python train.py --d_model=640 --norm="rmsnorm" --norm_eps=1e-05 --bias="none" --tie_embeddings=false --init_std_down=0.0 --grad_clip=1.0 --schedule="wsd" --decay_fraction=0.721 --final_lr_fraction=0.05 --batch_tokens=131072 --seq_len=512 --doc_mask=false --train_tokens=524600000 --steps=4003
Each number is 128 + 24 x the weight over its row's rms, rounded and kept within 0 to 255. Layers, rows and columns count from 0. Numbers have three digits each. The size before them is the row's rms in percent of the matrix's.

# down: layer 3 MLP down (transposed), 1728x640, rms 0.167, rows 740-794, columns 0-79
# gate: layer 3 MLP gate, 1728x640, rms 0.168, rows 741-794, columns 0-79
# up: layer 3 MLP up, 1728x640, rms 0.174, rows 741-794, columns 0-79
down740 097:163131115104120133098131111126143193137080159107060121149149126149164110068111142129120068128081175130149122115115100131105126117095120136158087142102116141117161141133134114106131082101165118143106174122125085154069088101152157157152154144
gate741 094:185165102109109135064141147111137134072085128103082138136131145125121136152087135092102178135130116121135130080129130143140105158107107100153111110122122157133110136131142121129155101113125115082148124118126106187122112133160116097122151153
up741 094:152097106135166177117135122140139135104083087163128131141164180171100080123144096121148131142167168109088151141120050063121145129139141115119117109118141112158104104130129121190103165153135126113110133153162130162170116132142148140153087112
down741 099:127131112132121103082145141119096151118115091156130116103112152098117134157125098133135142107134148131112112090094111147114133176135124158089092137147141123106152141111133142118096115133122117102173140122118163114153087104142187086115163173
gate742 108:150072170096105126117153151149181103131176146121175128111084134119160162104111131122103150085122132108181146145073116114123100137181149197128130108109118119087131135148078150168137171124122101163178170187123126121139119125123137098166141079
up742 105:172125121114114129099129149172156104141165132077153181109124129112129092142109125101111115105078113139165115122115134151108147142151137152110126154129116159147151115160112154113150185173158104152158147122128146149172070189151101129170128110
down742 096:148104161141128157088148123129129150140158144079151124136118129117103134120116166152089163140098105110121118137129136146120143117151156149149147177119171128135141125139095110127157110149144133131145113139100133147140088120115122112108129138
gate743 103:147153105108110149121131107124112098138125128147150150136126104107108148129095161132138119109133118118145109107165114122144113108126140122134137185107116146101123130089092082181178168105152102103130139128150154145127150132159148122156119147
up743 112:100146123092136108141126106111104119163119126127166111136096142103138150120111163147112117134131141128133159118154131103136114088061142141168175130121099067074184146074127110141136150123203118145114088075071131138156156123167157141140115117
down743 106:127152098095115107103127119178161127136122151110082130094084108172104136102109122151116108114130105135133131153133127122133108141111205113110138160148142130114098125137147105139111101139138172186139137115153127162091142098117113108118081080
gate744 103:160085117138105110151137111123136072156127152077159140143081129113166134117108136167156118127154113097126181121149137133143099123160172174106114094163084114112102085135170111122120141111117088141154109146129106125128096130099136140143137130
up744 103:106129123119134095129086126152138115135137171177120162139167168123118111131131166098089088154158116115110134104085096156096104116172158124119110130167154117113143101140111115099109155130130140083104122156143145157115153133124133109113114090
down744 101:101126152104126136097105098139151157106101141170148094148112134109124115108100131136124111101126140148111137135124130121133087132148077106136123163118168114113137148103168160107132117120113195117097141153146142095148167166154109138118097131
gate745 101:132141126114156138107121098093155120114118081148149158139145123152125113125130133107109135075151143122121124149133141142128131146105093182111129117097160139103103161184145128141101145116122130101076125112104138104137101117142102113120155105
up745 099:107128139128128122140102114057114129110127130181156150094097115139144096138119100098122122117154126160118134140153113106136106092111131140163138176108096131105081142109125098114133162112129110152135141116110138143139166097143116154142078142
down745 105:117126124112116106129134110095115149118131104128148161105118132139142118100122122120118125140112116128148146068110114100163133140141149104096094136149136153177174148073146121150120119123146116131167127083116113114154133128170154130137150145
gate746 100:090139118118157133168153132148127075126120147134128143158126106132167131140109135132094138143114151166149128153089169120129090082151140118140130149110084095142111115159059116141118117123140186105123099126178093108155128141153101067164086108
up746 097:098118147142130115135128117141147114142101158118125124132164116130123139137080098158139102158119151103138093109139193140140105072168113098163082117087102162113105109143141088044159088088096154126112115126158163106152148145154126133127143181
down746 099:156150137115119130098114100191133096105131135127103102130113135183108120092162117145122139117133102099126162134131156138135102136132161137132092124063061147132122107171102131144123142120132107129179137136154148085064122074098134117135129125
gate747 099:108130122117131120130096103136117155131134153109185141170117085107108156105125109117123158128146078107117122113125126090181137086130148137131162152126117133159117140115142117114118134106127152108106067135138133130142147185171161116138137126
up747 100:124112154117186154101113159182150088134116110119145131091107114123099146123117145061154095122141100153136132098169159141130159154123122115139119118120129146136112113130134143095127151108090115127103118203104119129094115110160101155111161148
down747 095:145140136105095096087107106092118121109093114109201113142135164128134137109125122121127102142176103127152147139075155097104141119151129118122141121139120110151136139125153120133110120099097106071166095113076159191125089114151095132101142117
gate748 097:128154157142097127130084123129134120142110131132080135078140151117194094077171127146119140105139142142148162156143136145135094103146087154096140132119171110131102115089127137122159126121129114134095132117138145124128129141123155135152132106
up748 097:132125120103139160155145117107103093142148104144115130125163144138136127137126177144117104107131092107134161150143137097145078107115131158124187110098132122164106100078164142122102142133150127175129109117121111129130090147156112127143064132
down748 100:132163160144099165117153149143106079123097112143142133143099163120177121089059138130119120098106159126149107167138119150116126125141131159127127125122163111121145147051143161126100171122143143137120146120171089128116101132132109140110106123
gate749 102:121139133137151099130150140130140109146125147129152092169116112094153140156117191171120116153137086107114133142124098138104133128116092098119132134124139149105102100115126161114104115102101113151112132205112164136089151152118107121146111145
up749 101:128101120140073160124128153135133140114104102117121100111136141098151116137131113155117110136127175159118117153147132137175085157131103121117167132143186138157109174127133125130147120119151124125120158121123130118108148112132130115136110176
down749 101:145133133103100138099120160144120160133127116109099119121085117125112105109125120145181153082095149148152141139181126114136142130153124124131110144144110122155115164100124127123129052116131136131148076176157171151164132156091123179140110142
gate750 104:127188087096150118138110089114155128134176137098109105146111151133154115158111125131128096122124154118107157111135104127119183156131145163133124103089136130137105117154160110079146156100112102117138122161138080128169117083105129159089118180
up750 105:059152169129134145144140114149149116116127136114160096142117111150144123150100160110116130101100089094123079117128097119114104097114102151185122122163123123127192104137136134146133126148105114120105130103153154138135132121157123078106110143
down750 102:097163124181115166100130140114119142154119123182145073131151089149162148147138128103124139121099169127132144129176160133092098179082116171106110119147139113169116114101098104114171143149157139137133140135110116155115120130087123109148135125
gate751 100:131127082099103142126138124174127139140110154131201165118124167136135116110119115121119158084099113152139146132124129152133144105101124091125146143086162116115146097122120202095119113121116107134103174122068117109163161135136169098126125160
up751 096:132122132133123083126128121108069131093121138102112135105133128148144126144111121095121142106096147122102151131119136120136182144180101079152156098096103151099127076129150108129105124135140124080102113131106138147115127098109094133150101145
down751 103:117131117154147103145121116127090116128115086127126151147099189151156158145126149162115159138124134104096136119116118121139139149122099115139142106135150132108072133149093100141103157092149142125122097134107131134158127145125144125120181118
gate752 099:132113093117131142122113121097088060153131136088112134141155131127060146113148175134123120135153138128184162102116163111136170142121158138160134142149158104056112114114109070135111102127112134128169136096121128176121149131112136154081115160
up752 098:148170143118150114140099114146084125152127083067105118104114116127138175117165140148116127128100153103165134110160083123162135098106112147102138097096130102139167140152146094108116140183130112164143118085086141088106145117165157123092125113
down752 097:106123111120130125151126116162114134156129130154071152118107164141093076101095134147152158125139129107109136126138155107075157160082141124122137129140149134127100131113104070123128101101132129136101108155186113107139113149130117126131092140
gate753 098:153133115143140113115133125151094154148101170164095146132133175094136102155116097164161169124156172126156165141141129108100134117123127112113099131109161127164127111155151150104185143185145154119183127099149134129121088119160063136146162111
up753 101:143149148112106135103137084102134187172130126105126155140072123146115110091154087149132146123093110133111133143167154125169152111173110129109107117097121133148172119125077129134156121175123119141142115117111115118131156103117162127129124120
down753 100:137135110153170134108129117123149129106124086121125101096127144093104086091098146199124152119126175178140117129129132140135141118097102137098145145067144137094124142155117090116104115150098137190111134100111119109154129142138130173094095098
gate754 096:130119105137134155144120122105157120114132143166164127151087127142177118144113123109110124127096159119084164175120136150098100113129108154099087093113140136135100121125100123169150163129142133145136103070165113166103090125124149095114127134
up754 094:110096090164096121124119077120153117106107132145131129129083127136156153102135137111132115151133151147128143138127118123117106118129152121127103144077132141145152102167120125135107167148138096171138097069146105159094125149181128098168115156
down754 101:072113138133124155156106126143123128154174174134159149150128124113150137113137100115088112093177152093136178150087181138111097112101143090135149096160106115114162133118171110088113161143149123143124133097108073116135101157141162100097153151
gate755 101:142135107154136145137098120110178121136106110161118136145160131115133157093122094127127103118110112151150139140155146176153145128171146136086156137097156100170087103163097118172105096130064098135115132101123106109140130122110163154127117087
up755 102:083127101155136140088090130144153132098106106167112155115110154163106115119135133102116156148117107156135117107117182135110109125180139128116164119135084168147139110139129110124160108086118114163102127108132110146104112111132124159151146167
down755 105:134132139161149100136143149073176134135155131157121151135161168206128134140148149088132150100133122182160123131128128161112094116162106115178149138064126144121123129145134130140121111118146132159124128141163138084112102177138113130159120135
gate756 102:116094089103109082133113134110151134089153114122126146139079155121132157123160111109148106153139137108139119170119106107138124174104142103071183168135080091124095114142147138142157108157126084123100089155094133088133153155159120144127081125
up756 093:113118149155122147133105141143118151110151125088088166147074138106119077146132113149061136147136120107132137170148124154120125127116145124083118143111128125152135112134141131125142107143126138093146148182080134099129117131176085143147094131
down756 095:114137139119133124109124150101117127111121111077135111137136124145133130117131164143144132133112094102132139100108103137079143122166125158116116106122154115144161129096177125131136130099100134120131128151116089100122122149147122145106097114
gate757 104:188124122107128140132166093168128086118130119148190111129143139105133138106133115126133156120121123125166133125121105092149105120117123156175120113160113153125141115094153097111166145127156109107132123128147143133121171183147120161119090113
up757 110:148129099127106079137147186118130126114166133094121128140127131136098099136101175117125140090110117142141145121157120121091144127118144146115127141120152171145144141141154129140144136119097167105150143086134153115139129123140163089122080131
down757 101:150125089148149120128140150146145104130114092064128134134180108160152120066089142147099154103118125186152129076104157134123156102159104148142131111145110130126126156127158138127082142110132123098109117111134101107132165084150153118130097122
gate758 104:114115133146113143086118152115131149103091125086160126142197161113144126113141149156126123140167119137118097112119126142123144118120125169160069145136122119112112114180101139118131104152108113135146167138166152147131090115103123133154129106
up758 103:098158140073110146101134108110133098145122144167110130130122116141204134101090100150141082132154177084161145115115112139116152153105117103138127175100126108094190131128157149170153119156150113118160117157165140147126186107131147148146064110
down758 103:093082132114127121110091078148103157136099117113171154106148092092123121145158075127115119133100144103119135122127118121127114161167117101147092130155130105146186191132137172111141158141156148143186127128145145134110125111124135149156115120
gate759 098:162120145140096138137131108142092125136168123147140118128147093121148098145080151126138101123103127145102163150111110107123170147143113087117143138140093115137115149086110148162139126124116128121083110120195111136114108150132128158175121131
up759 100:130148113072123108141134113082117137125127119120110092110144103077153158092118122130142116118122096154158104132141123101180097112117145163144132144129149080149141139117131092132123163113184119162100137090088136159138143146142141142107142113
down759 103:100075078140166104162119129188167121152117131147151132151076164143096125175141105163101130157154135126102161138141116132144138069137095116107068123121109139142125140137083166127136126084151110143136135088132136016096133095167107115148122112
gate760 097:121133126115121126146137158101128149140123107101151131095123121102108128126116114118113163108144180117152162140132090151100092115130087080141146169145124096071123140094090145146126105083132123140137177131154139149136149112120107129139144118
up760 096:131126099130106126147113137116104162144100091160136124146194120143117153145104148113153105168138118115126082149154109167095141156116102104104157135136114175117123081120125106150120130114137138147145142133190132108107165138142121122086125110
down760 101:120122129118137153194167154105129120102126180117163108114120109143105156130134108148110183140114083161133144172100161158137112136099161147141042131149148141139166107150116124143149117143122134101131119123148100130099100091099145102131096137
gate761 101:140111131119136148154136136111106170089115081146144129122143123135166095172133143095112120114132114111156150145135151150109115110115130110146127119155105125083148141127067113116109129140091116152175103176166187141117147142134141128134125138
up761 103:150155099123123120096120122116126139156117118113160156114130115138157108165123123119097120111154120122139124135149203113104092169182137074138124162105100120116164128124078132117152117123117138155157115161146164111135169174165126093157145137
down761 107:176198136132102129144158098095101135117135115095127173101136093142151117152118118066123139118112134080137096107126101129114144113132148107110155158117133110061134150105138118148120112111073115139166077151121146132119145099167144142119161066
gate762 100:141113117105157146128123116136099124116132164091085122132136113086108125148147127111152109120122112133131148132083121106158179160146076124118142115099102127145143100109147115120142087119111119137158125155085127140147090125128172126085116098
up762 098:092098113122141119099143126078105156168104114164127149186103106130121098126113133100116124097133157048154116135119103111157110076139151143134134107135130113145120136135128108097088127141113146089153134146112140110149122158149108121127124139
down762 104:157100120144093150091157151107067105146137089128135161151115155131137144138126136127126141177133148120130130157134169111124151114146094143117125101167147112106105107112149146154108123161137155101143111113165138142157135138102122119131171131
gate763 099:117134120138141105158098127144127120152157125157105169147108113094138113142105156115156116135139112098152128140140140125131069136107140157143123141111110175097119167140119139086130137097148147118130119163111109170109150110183142105146117171
up763 098:085129158164117150161135149121152079121139086122129093106097140103099096127108123111197142197173121133160127104158085120101128170147112149118119146155117162173119150099168111150122112146121152139133129161135168139149122113149123115129168124
down763 097:141119129126092105113139124184109128144108088125137167097116136139143147157115134123085144143106107103069184151144111127155097140099125139111156110123091164145125108092128115088148107135152108102099088151082136145109071089161108122099161150
gate764 097:116124157150086130130131129123103156116071139147158072123119101127112136153126090146114128150103105113108113146093120144120131113163126166114074148109070118127146129127166134119121106154129164107097094132093106078155126086157150175146121101
up764 104:144148157144161162103080095075130159122159127132153152102133143166150142100095138167176133143101111077077151115124141154136150121096066112136172144144173139107107159154148192097098117118120120117142163134103146153145115121153145138134147152
down764 100:147083159143113158119091112120063165087152120108143139121119134118150124122104160123119121102108128162160127123111104136096112109121134166172134082149095143153078151147089093135149118104080091111122101101075124140127130103135110145103139131
gate765 095:175131133144150165107093092121121118110119093126112107138124115173158145164141150153130147144139155113162129087132110173098110142126150148102115090126148115133125109127104130143114163093140103125164142145137123133144161149141159132111100145
up765 092:126129186141175134136108088117119123081177120125139131106095115145143144113133143118145119095130119136099146149129120150160145170125150164116132146123141135171135133149163116121142104124125095094127137111125110136174127119134122132140122179
down765 096:188125135142157143094084108109099096138167088162110130133153118130127146108140161156113079174149105157166092116096115155116125141136166112104116154183137156178136092118088132117110143106107117104138164091127148155146063096170114121120093168
gate766 101:119114120102175125114142144144121110140125148157102144151112122150123114134107106161102178119157139115149151120132104132117133122121157136123140151107155129137092104119110085127152098155113140141110148126129093132121123136149150139130108110
up766 106:117105151146083107145089152151134115123134160145154109125112121145121104156146122130131143141148130119154114116165141063136065135112118135127110147128132123158096171129149112107130157050131152077123114166146125105125118166135137140122117151
down766 104:138118122184134164162103138150147123154137143137137123103138114124137077132147139132140157142180149125146130112109151122117114125114106134110162068140144137105128096116126125169126158111124150095164135127170120138129137143131071110131121109
gate767 095:143127098150150136167105126140156156097154113139139138146126096139110115128142113160156095167119154109100137095106135146106136130126115090108163108125110120150131108103078135156118135132116129145132149164158104103141122127119112076106160144
up767 096:117166113177151080125117155107168142159141100155079117142071125085132118110103138132167125126152119125111115121115144100175138155119142126096137101151135136134128121136141112110113135124127118107138098121105132113176156169111129146122106161
down767 101:139134143083107134160146121081152093159159098105143127161168140149102134134140113138124121125074110121141148145096116139124126162141132166128076114127083174114141144179102122147164152133118140091121106119135142148159127137127134168130130133
gate768 097:105134126129143100089109119155131166135113118120122183172126111095133147084120116140164157104135138106164137139115116124136089124134123148167110056096166161136088167134122128125143091148132141114115150195119108154078120133131124166112119141
up768 095:135104085108155080141162118086133139123162200171148100131178131113174156144137117104100145130171149150125158134140132113132147138097145113117117139128135129127142107099139163113181114184091123126139120077105151122162126138140142132130124122
down768 099:157131116116145129162154145156139112122133179159081095118169096154154177145160111138130127169143147086103133137135116155105168080119121134127098120118116095110130122130077150105167119160124154139137182134096109118160159123134103156104125125
gate769 099:163132151098149100116098130099134146130149118080140202134124154170101123101138144109173096078111158155112147128113131103111170139092158125126165162126107096171140137100098179143162126150131086078141122136132108135136161147128148180182096155
up769 094:113186136118132137099094139103106178123105114143161114093088137152121124133109154103122105108065112161092164108147117170147167108125123130069158145114144090141139125141144117101148128155116123093129140127086118154135099163122201105143132082
down769 096:152162158126149148080126091146141110156108113095166142108106124164112160094113148144128122155144128171122121107102138145156142126141111155128151116140112114129133153099122117152119105164142146139106135120142125094128137163121180129131116147
gate770 102:110107107099125131166078155137149105127156146106142133105118123132143088141124153132148137119067083048159174139135135127137116149109143161113119140134177149136161149110146085099163154148127116113117125134156082134129139132143149122068120105
up770 103:138112184127112159132152131089119126151091152122128156135119150151124137127132146138129116173143165158157092138088093159082147134116150116113119131122132092127106116143145125140142089134121181120141121129116092127094137099163115112165162136
down770 098:123140115165136144106140150108144125131117129125136180100132115102136150095191142141147155153123144092129134120115124082124131070132207152120120129142118087124130073135126096135127131124111170109095138130128135072129144104142155154134130111
gate771 100:150144126114118100175127141108147131106130143129106141121147151121142140175154103099129146140175112137138174122100119162110130153146131123118115175061116121145111145103128171081140081104138105108110126115150134120145123137133126139171106106
up771 105:159096170121125153118130124157143101134143125127108126179109102132120128107105110133123122156135106126157138143126138154137127116111125109143071124119111135120090115116096096097141138107108163093118061187131112143160164059113140143120115142
down771 101:169112149141134136178146081124160117134138104109126121131135099119189186087123087099139152140123108106115134116131130111122109110115154131158137143114118122101114116130127141149129167143144113092131095125126122138153139081147141138123131157
gate772 105:178109139111133088074099101086123136113162103136117113157125160188135132085066152136154125113130148108098160147114136124125111140128136143099166140086170118117155115101127140182087082108139098106091114182138136111125122080124143152146105137
up772 103:149104119145149131131093131131116088144149126150118126147143155099126154118113151156103159098123101112116104144106135180103142089166106119094149150133154128131165162128114157139081137083149103090104151133138128098131138125125117112186078142
down772 101:130134065146106162134139124125058100118141107145147125098132139088163148129149115151112113135081134142118138131118158167095109121138118130109135125127135113105160165115153124130122167106171133166138110142113138080131086133134137153124110148
gate773 098:101118133113147101150128093128118110132179130126151116150147151114095147135118080145072096049096108073100113149099129175134136124141090118174148121175127083173120123078128115121133110107128133151180112142104148128106148104092150104125123158
up773 098:145135105117094133128126139135108067148116134174154142138101115114112148132102122112119114102130127146161103130111109146121130174109138064124167141107147183152133161123140133126119133087131186147122127154125105147150110130141121118143143122
down773 099:104138112135118089134165104168145170143130163130100093107108131116095075139135101120123120123158111132151113078110139152122127139125144157098080135105102127106120107130081146145141100117041152160117119121177144147089143127138103116157143132
gate774 101:127111138110133118109123088109157148112106130180124115131142125144140124115135134120094149153119087119148133149130126132172144108198168117137080147150102132140119116146098121137128127094151119115096140107132157165158135078160137123153111095
up774 099:122138096115075099081142100119082106127061084070130153094152145124117117103141141150146125115111150066132169128126160113141127129089130081140158132093152138081145151127128146163164111092151158141158120137130134102134079169114101148139164110
down774 104:108125133152137125085112178160138146110089135132092121122158142140128080126152117149142101113122130143120194094133119102106163105141133111124095090109140171108115090116096100099190111115125157139131112111117103097103087109143169124152132095
gate775 095:137130126144107176125102149138143157166088102095154146073159155146152096165118144092126146135166120167094102139087126088133115076157113081157129153112086149131150125117099134161103147103121076107134089130152142155171133132139122083111131098
up775 098:126098125146126165136119106128087137146128120129119136163103131141143129138119108110139128158135141143117104168146118150101117132117128124135146126105092177102103157098145140131117094131112155151154153147152124135124129100116122125138127124
down775 097:112112151110147106145158137109120110143138188108156109094094118133093070126098075096114121110148113131127132138113150143106117100119147082146170142159141155101150140156138135137131156123134100113060133095140129131154129068147125118117116136
gate776 095:107121149121146123135132166080134116124171113139172130159153139107133135107135135122119123150138101081149155121098114129146139109096121141176133153144128107114101116149136110137099128094124125113150128122166131173155122112105093151161123132
up776 099:100150134145134101142127100157126117134096108123092154095139129122096118140135123133129132114122140066127131134148123155169107136120113164116128163122104138140129096077115115128079112097141098156127123125104125152148179148166070148117103108
down776 099:170149135101121128120125135141144129126120181101134090160112170140111143074135168110111130123100131121152113146121134111127157098103177088105113148112111169077183088135125138140117132117077115103079138112136091109117138115114111149120128159
gate777 103:091161152136164101120143170123152118129172161151131166124139134137162143175110113124075166163102155079125108130134104110124106129162111153127100087134096113143078126116140119109086108137134112072150108124092128134137135115167162092105145122
up777 106:122130137182158129169113122136109099120124128155102140147093152107181106126163134161119102138104107117150137131156116149187172166127133129092142138066126111136187146108121154115143141102163150130102061126118134092114073137124102118122101152
down777 103:113117134109178104166120150155103169132153113180137107140152123141111105125141100106136130137141080115147089140146146138115117151121106127132128120152138086111118142144170152153129130083094136145102129128141095174141154140129121096118110136
gate778 098:149144150167135148110151082137117099093097137105165144176124122150147150163130152103074147106114128145124102156112089138144121121133163114075196107148090112166118155146154122129177166098117149143118101132141138141141119168112104096155153097
up778 102:115148190098134102136113159164122108138110138072115074137141120119103152138120122057132108139104112147128146102127127132097113153111131118108176105121143102081135145141158171137103114101153123136153118113117109103140107083133112099168103078
down778 097:155119176104116166152081122113153147111152199162103101111161137121109134106143137149152125121096147087184070115138154148111119116124130122128111148121105169104142114151093160133150064148116133117104140103114133123125115126134123100115103136
gate779 093:183117140163123125113094131148089115127142123128174139114154126112087114079138170116146183124148124129129114106133143139157131122126147129175093142145107176110111113121116105154161111174130126133068111124141142161120119082092114129125149110
up779 094:156121098116094158093117167132090124118171120160104129145120111119131118158105160110120127119143152149041148172104126111113088120148139113136142161120117098104123086144096135117119118151097106133131127108116124110118142132133144160121091115
down779 099:150076152109111088157093138139087140092151127093098078141088118136116124148129178079161121117149142110134134130152134167130115106133155166139155144187126170138104139133148123109156121125076108126130161134129118149148110090098140117119115104
gate780 101:171157132138182104138117132119147165109140097109102168102144082142141130161104149158123120183160116131098135163140156183157105093084140108137134114130110123187120117127130131125161172151112142111135150161129137083117122118103111162148102137
up780 101:114135110113136150140129135120137113135179116130141081145140095139121143157153123129193099118114096109154131112095142156139114148081185088177097130097151169159132083163113126170133118130099101153128113136118091117139127136133135139115112131
down780 103:112129120109136115127125143153118135172181124123159143122140163130126111137122120117121090111144143103095119129117115146125114124110138128101130102148156142141142112137128073130129130128130125126087139095105119134118145132125110113099143097
gate781 098:145144126094126147122118143079073132130124171139117123174170143115110147134110162115104122172109132118146126146138138163131139090110139169154122129121126083147140131123138138097143126125133124145112115118095132133140108126119079176090101091
up781 100:132107151161110116121097106132113104138138122132108122105117118115107165136125097115123119118163087133169185133156121158108146166163124122157150105132155109153149086133176122137102122123153132178100133141143138124113142132114164090115145116
down781 099:133144123099147116164126126113089121120134154110123124156124105159116108109124159114110131145178111142170113109146188154106153113100112121135137105150108093128149151098142160126133131111101105131091104150137101107162122144124113144153151122
gate782 108:164144150142171095137107126134132129119151145122123117087072143136111146165127121106131098084144128094153142102107136120144109143177113127126132154116151153113160141129112109133148102178133138125124144116150137131127074104150105146111112133
up782 112:158145138122124135133118119200130100122120143138140160119098134133125145186171157082117117071123105161135169137120153129150106144125120125130125166077175154109122122111105128144127123118135107124074146134128120110141097120091102106133133126
down782 107:098098144156128144156132086162113083113105099135135102132110130109164142143095129123122126111167153160140156089135179143156130170158170100130134160084127126142122142127133157135103140139166124136148120105120152115135126118164120169126127175
gate783 106:121095121121144118152100127144139169175108134101123123117102114081117127113084121145121105166113166106108136124126086140107136130159125119104100077087134073094173119158107156095149156088113085173093124173142089071081154108135129112109084090
up783 102:160103109104117107086115123120150173106154115124101111095147137155117155145103159077104157088103111139126138148121141143138113092134102142178094122128121123162130128111156109073146143096136141089144136104138097080155117120127157160139175191
down783 100:187140130164127119135158150088100091129173132095124156115111134130128110158157130114111116141128083120170122132127133107108138161148127106113093129138145169122116127121124118147121149190108148116152140139122117130074103127131142136126138125
gate784 093:107158117126117127091133142116132132117126144105142104147092151155098068130134150114125089146115125130117163139140130153099091138091126089105106085111146119121111124150155146080140113103152118125118124108141129119111163128118102152158120149
up784 088:125124088160122134166168124087148147115138114126122126128123114120165132137124131131123094134100109154145128136127127170150102152144156132115153124104091084117121133116104108154134132083151098149087149116164146120147152133129168199143138147
down784 095:140133107102123132114143146127155118137123096110152125140129150098176121101100124105134119106091140135143143080091126111122148131111154146105100192064069127160146119135144093114164127125099159127117106113140132161159145107104158125087142129
gate785 097:136155113128122091119125114141144115133103122118157159193117102091149138126119106127111166182142160064147176145154109108117123151127126118125148112135132115129141114140153092151137111176140109133165135138137101154148124152156110134130115119
up785 097:158155117132136119148154123164143094134153112100116116155127123129107163164108167155189152120114091156110145125132124130132137133140136133098147099091123160133111090138148102107078090125093100138133162136128135130135126090106178152131099105
down785 103:143093114168134159138154141143137116138174118172114115120134130127131159185129075103140102108094130129129139138096097169094122125145151190091107144107144123128114127123116142118137120197137175147129147157119047103137154109143115143148088149
gate786 099:120108151119154126092104135132130136130155115135126081120148149133167132121085135105102104107138164118170127128104108153164123122157119132129113168109104130131113087092115108104082144148188133107113135149136155109102118121153178171121146130
up786 099:124159133137066135132146153103104120161190125069163133132109120147111158145132110192114100127101138128161110142135147119127134133142194147131131130110114123149135152160132155153099141113129122152137127081128139108117125108156111112143128122
down786 102:129134109131072149131179145127115175152155111114127154125124103117119129115104153114142166123185110123138109095174113120099089065102102101152179105135142099115073159165109105153138121134095123185110134153147112126123180123150142101137093112
gate787 100:115152143077137145096142107130157128159131175124084159125107156137127136166122119124165151123105124140135124115148155124142093081128103115128184156124093141093117126101110085131107103185122131132075096109109139121147084129161129095101149117
up787 103:140117108126135135125156092125132138135137130100107081173152144177131142132141125118122119116125133147142134133138135105159146113136130131127110096150144158161090100154085125146103123104120114141160137124105126114130131123119075119134157128
down787 102:152163147120179104162170096106146111138150151111140130131092092134184134146150108118171099128114148159109144149088105147152130145102084121124133089136131152149170124135128090108144102102151154131123149120134150107087151119127126139089146139
gate788 095:115140173153155118092114140154139110116137151106098112144124115142081117145143073121125159152148154099149147155149134134135102104163161107132133168096152128110144084136101093129134142108109095087114149138123145105107149108116115141127110149
up788 099:158145121147157121118114145123132126116141127084136147152136135088121149136101108135120112104115132130131123134082144178137146158067108121138169139133136108082137159093147173119137137129131097151118165138171137143152155136108125128134117139
down788 099:180120137149124136142138124133134150160105100149136141120158132149153134128120078147066142117107115167148137131133148099134145057100157126122123170126094146164143122169150114129169156138136151104114089169135125131140143135105156190115146081
gate789 094:130159111176143127132143116120108129148103115137113105146110135159127118135138116134124135118132143106110090122088132158135143112128104158103122112158112148118133136123104141203108135145095110152117106133127148119159176166169100139097117109
up789 095:134154123139138126188098124125131142107131128103154080138139126104133133159116134135090115117124133120143141100088135104143153116127123148112119119124167149106131138115158122160109131108148108126143129131117085122154132125133115124131162090
down789 099:133157101087110114144128126125129133125122123170115153158163136093134126115104136107169094126157111095133141095168120124149143160091120111105097105150122105122157072187113131139124121114152119115124098148123063135142149125107157146134163106
gate790 103:112100145149100121107144108125107161129146135154120146112102097125108130139119152110122126111102154142117113136114159094182159140100150105105113169145144168179142123130136110142136154075132127169172149087139147118154144112142167118152131160
up790 104:171147066153142134139115168144105166084133124151153097158139177113098122091103140150110138131151106105153165117140130157109124087083105175124124128087136124125092112154136097140145185152134140142084130126127099158118130131091095129129129136
down790 105:132116153136120123155120160154101133167126146145167134179107143116091115120139133135087113142122099083106116087151137159105136143133103153146107132093117148097128145158133129092151117124128147145131098169141154120156130160100100155119119149
gate791 125:110172132112130132087063151111123126090110140129114154151143157125098150132117112154143109145163150133115141136116100109138135151125135157110151097111136151166106085120123103086104137123175102138090140151135089128156141132128212165120112149
up791 121:092091131123135144184140129098162142106136122126123110105087138135130112115128121085159114124124098137130121162120111135113106131072095157107119138104119121152123141166127135116118143097143140135100116104118125130154117149134192180117131152
down791 104:082089139110111129133141120134124140133102105115107188133160119132133137171122122141128081069117123103155117132134098116129127128144114128147136113165137117120126136108120127165155085100113119162153170128105046104131118169145126174111134179
gate792 092:097124159156122115158129137142134087146124147131128095098113131147115107114102114135119136122072154134114114135155128119115141135140110159115209138135116184144123121157133113150151092141124127126144104127117117122169090126106115148141175164
up792 095:085122119181134134144135109107124088125152150108146142078136094144105134108094133132116133126138133117122102162140116104097144118164069168151160141122125114104097154072177085121128082106131126152125088134115125113129138114116064112124121164
down792 096:094172122097121141165159107155121117103102093118109120134064141119157183169113197163118112141175154136131093146150137079168155118108166113105080152110122079200170072169102143133142145116076144124153107160120092088128140137125139133125131144
gate793 096:171143170168094107128112192091137089109125160121145117131117126128127125112117146097111141107127128083147119089138137146119166157152126138132164136180121153121126123126102122143166122146137136154133074129136104140117103126143104140132176110
up793 098:104135130040159145143161097142100118119109124129068103109177124144091101116155121096149139133143119145094116119065137101123126110126137147121154164133160108126131168080127141123084127159138109136113155114154138121130093120096130125114100141
down793 100:145144130133120116111130118162133155106132148121100119162169156092159153113124142124149139128114130139136141138133112137154100180136126138116145117134137136129144090134080098105147129128116111118096127122142114092137151125096165122129094121
gate794 092:157190132130124151109082089121198155117153104133119118153092130126101131111096155129122139101088102140143142096163126117134133110123147151117104153107159103146132150123119074162123111122143120127151126153146115125159139139141137153128118147
up794 092:123140154091138149100151112135090140127111109109115138133157117129135155129138115116127123122126121096140151178127128148153144131106125151112076103182134126128118146099119094083124125124112133080129143114122126107116158085139157121173157109
down794 098:141146112136133150113088140125125159156127110098108068145135137127135141125107111134137130133144096150142130154105111106132109117141117090146099154159122105136125113134122150094126073153145095085103130136165129101147174180117114134134104115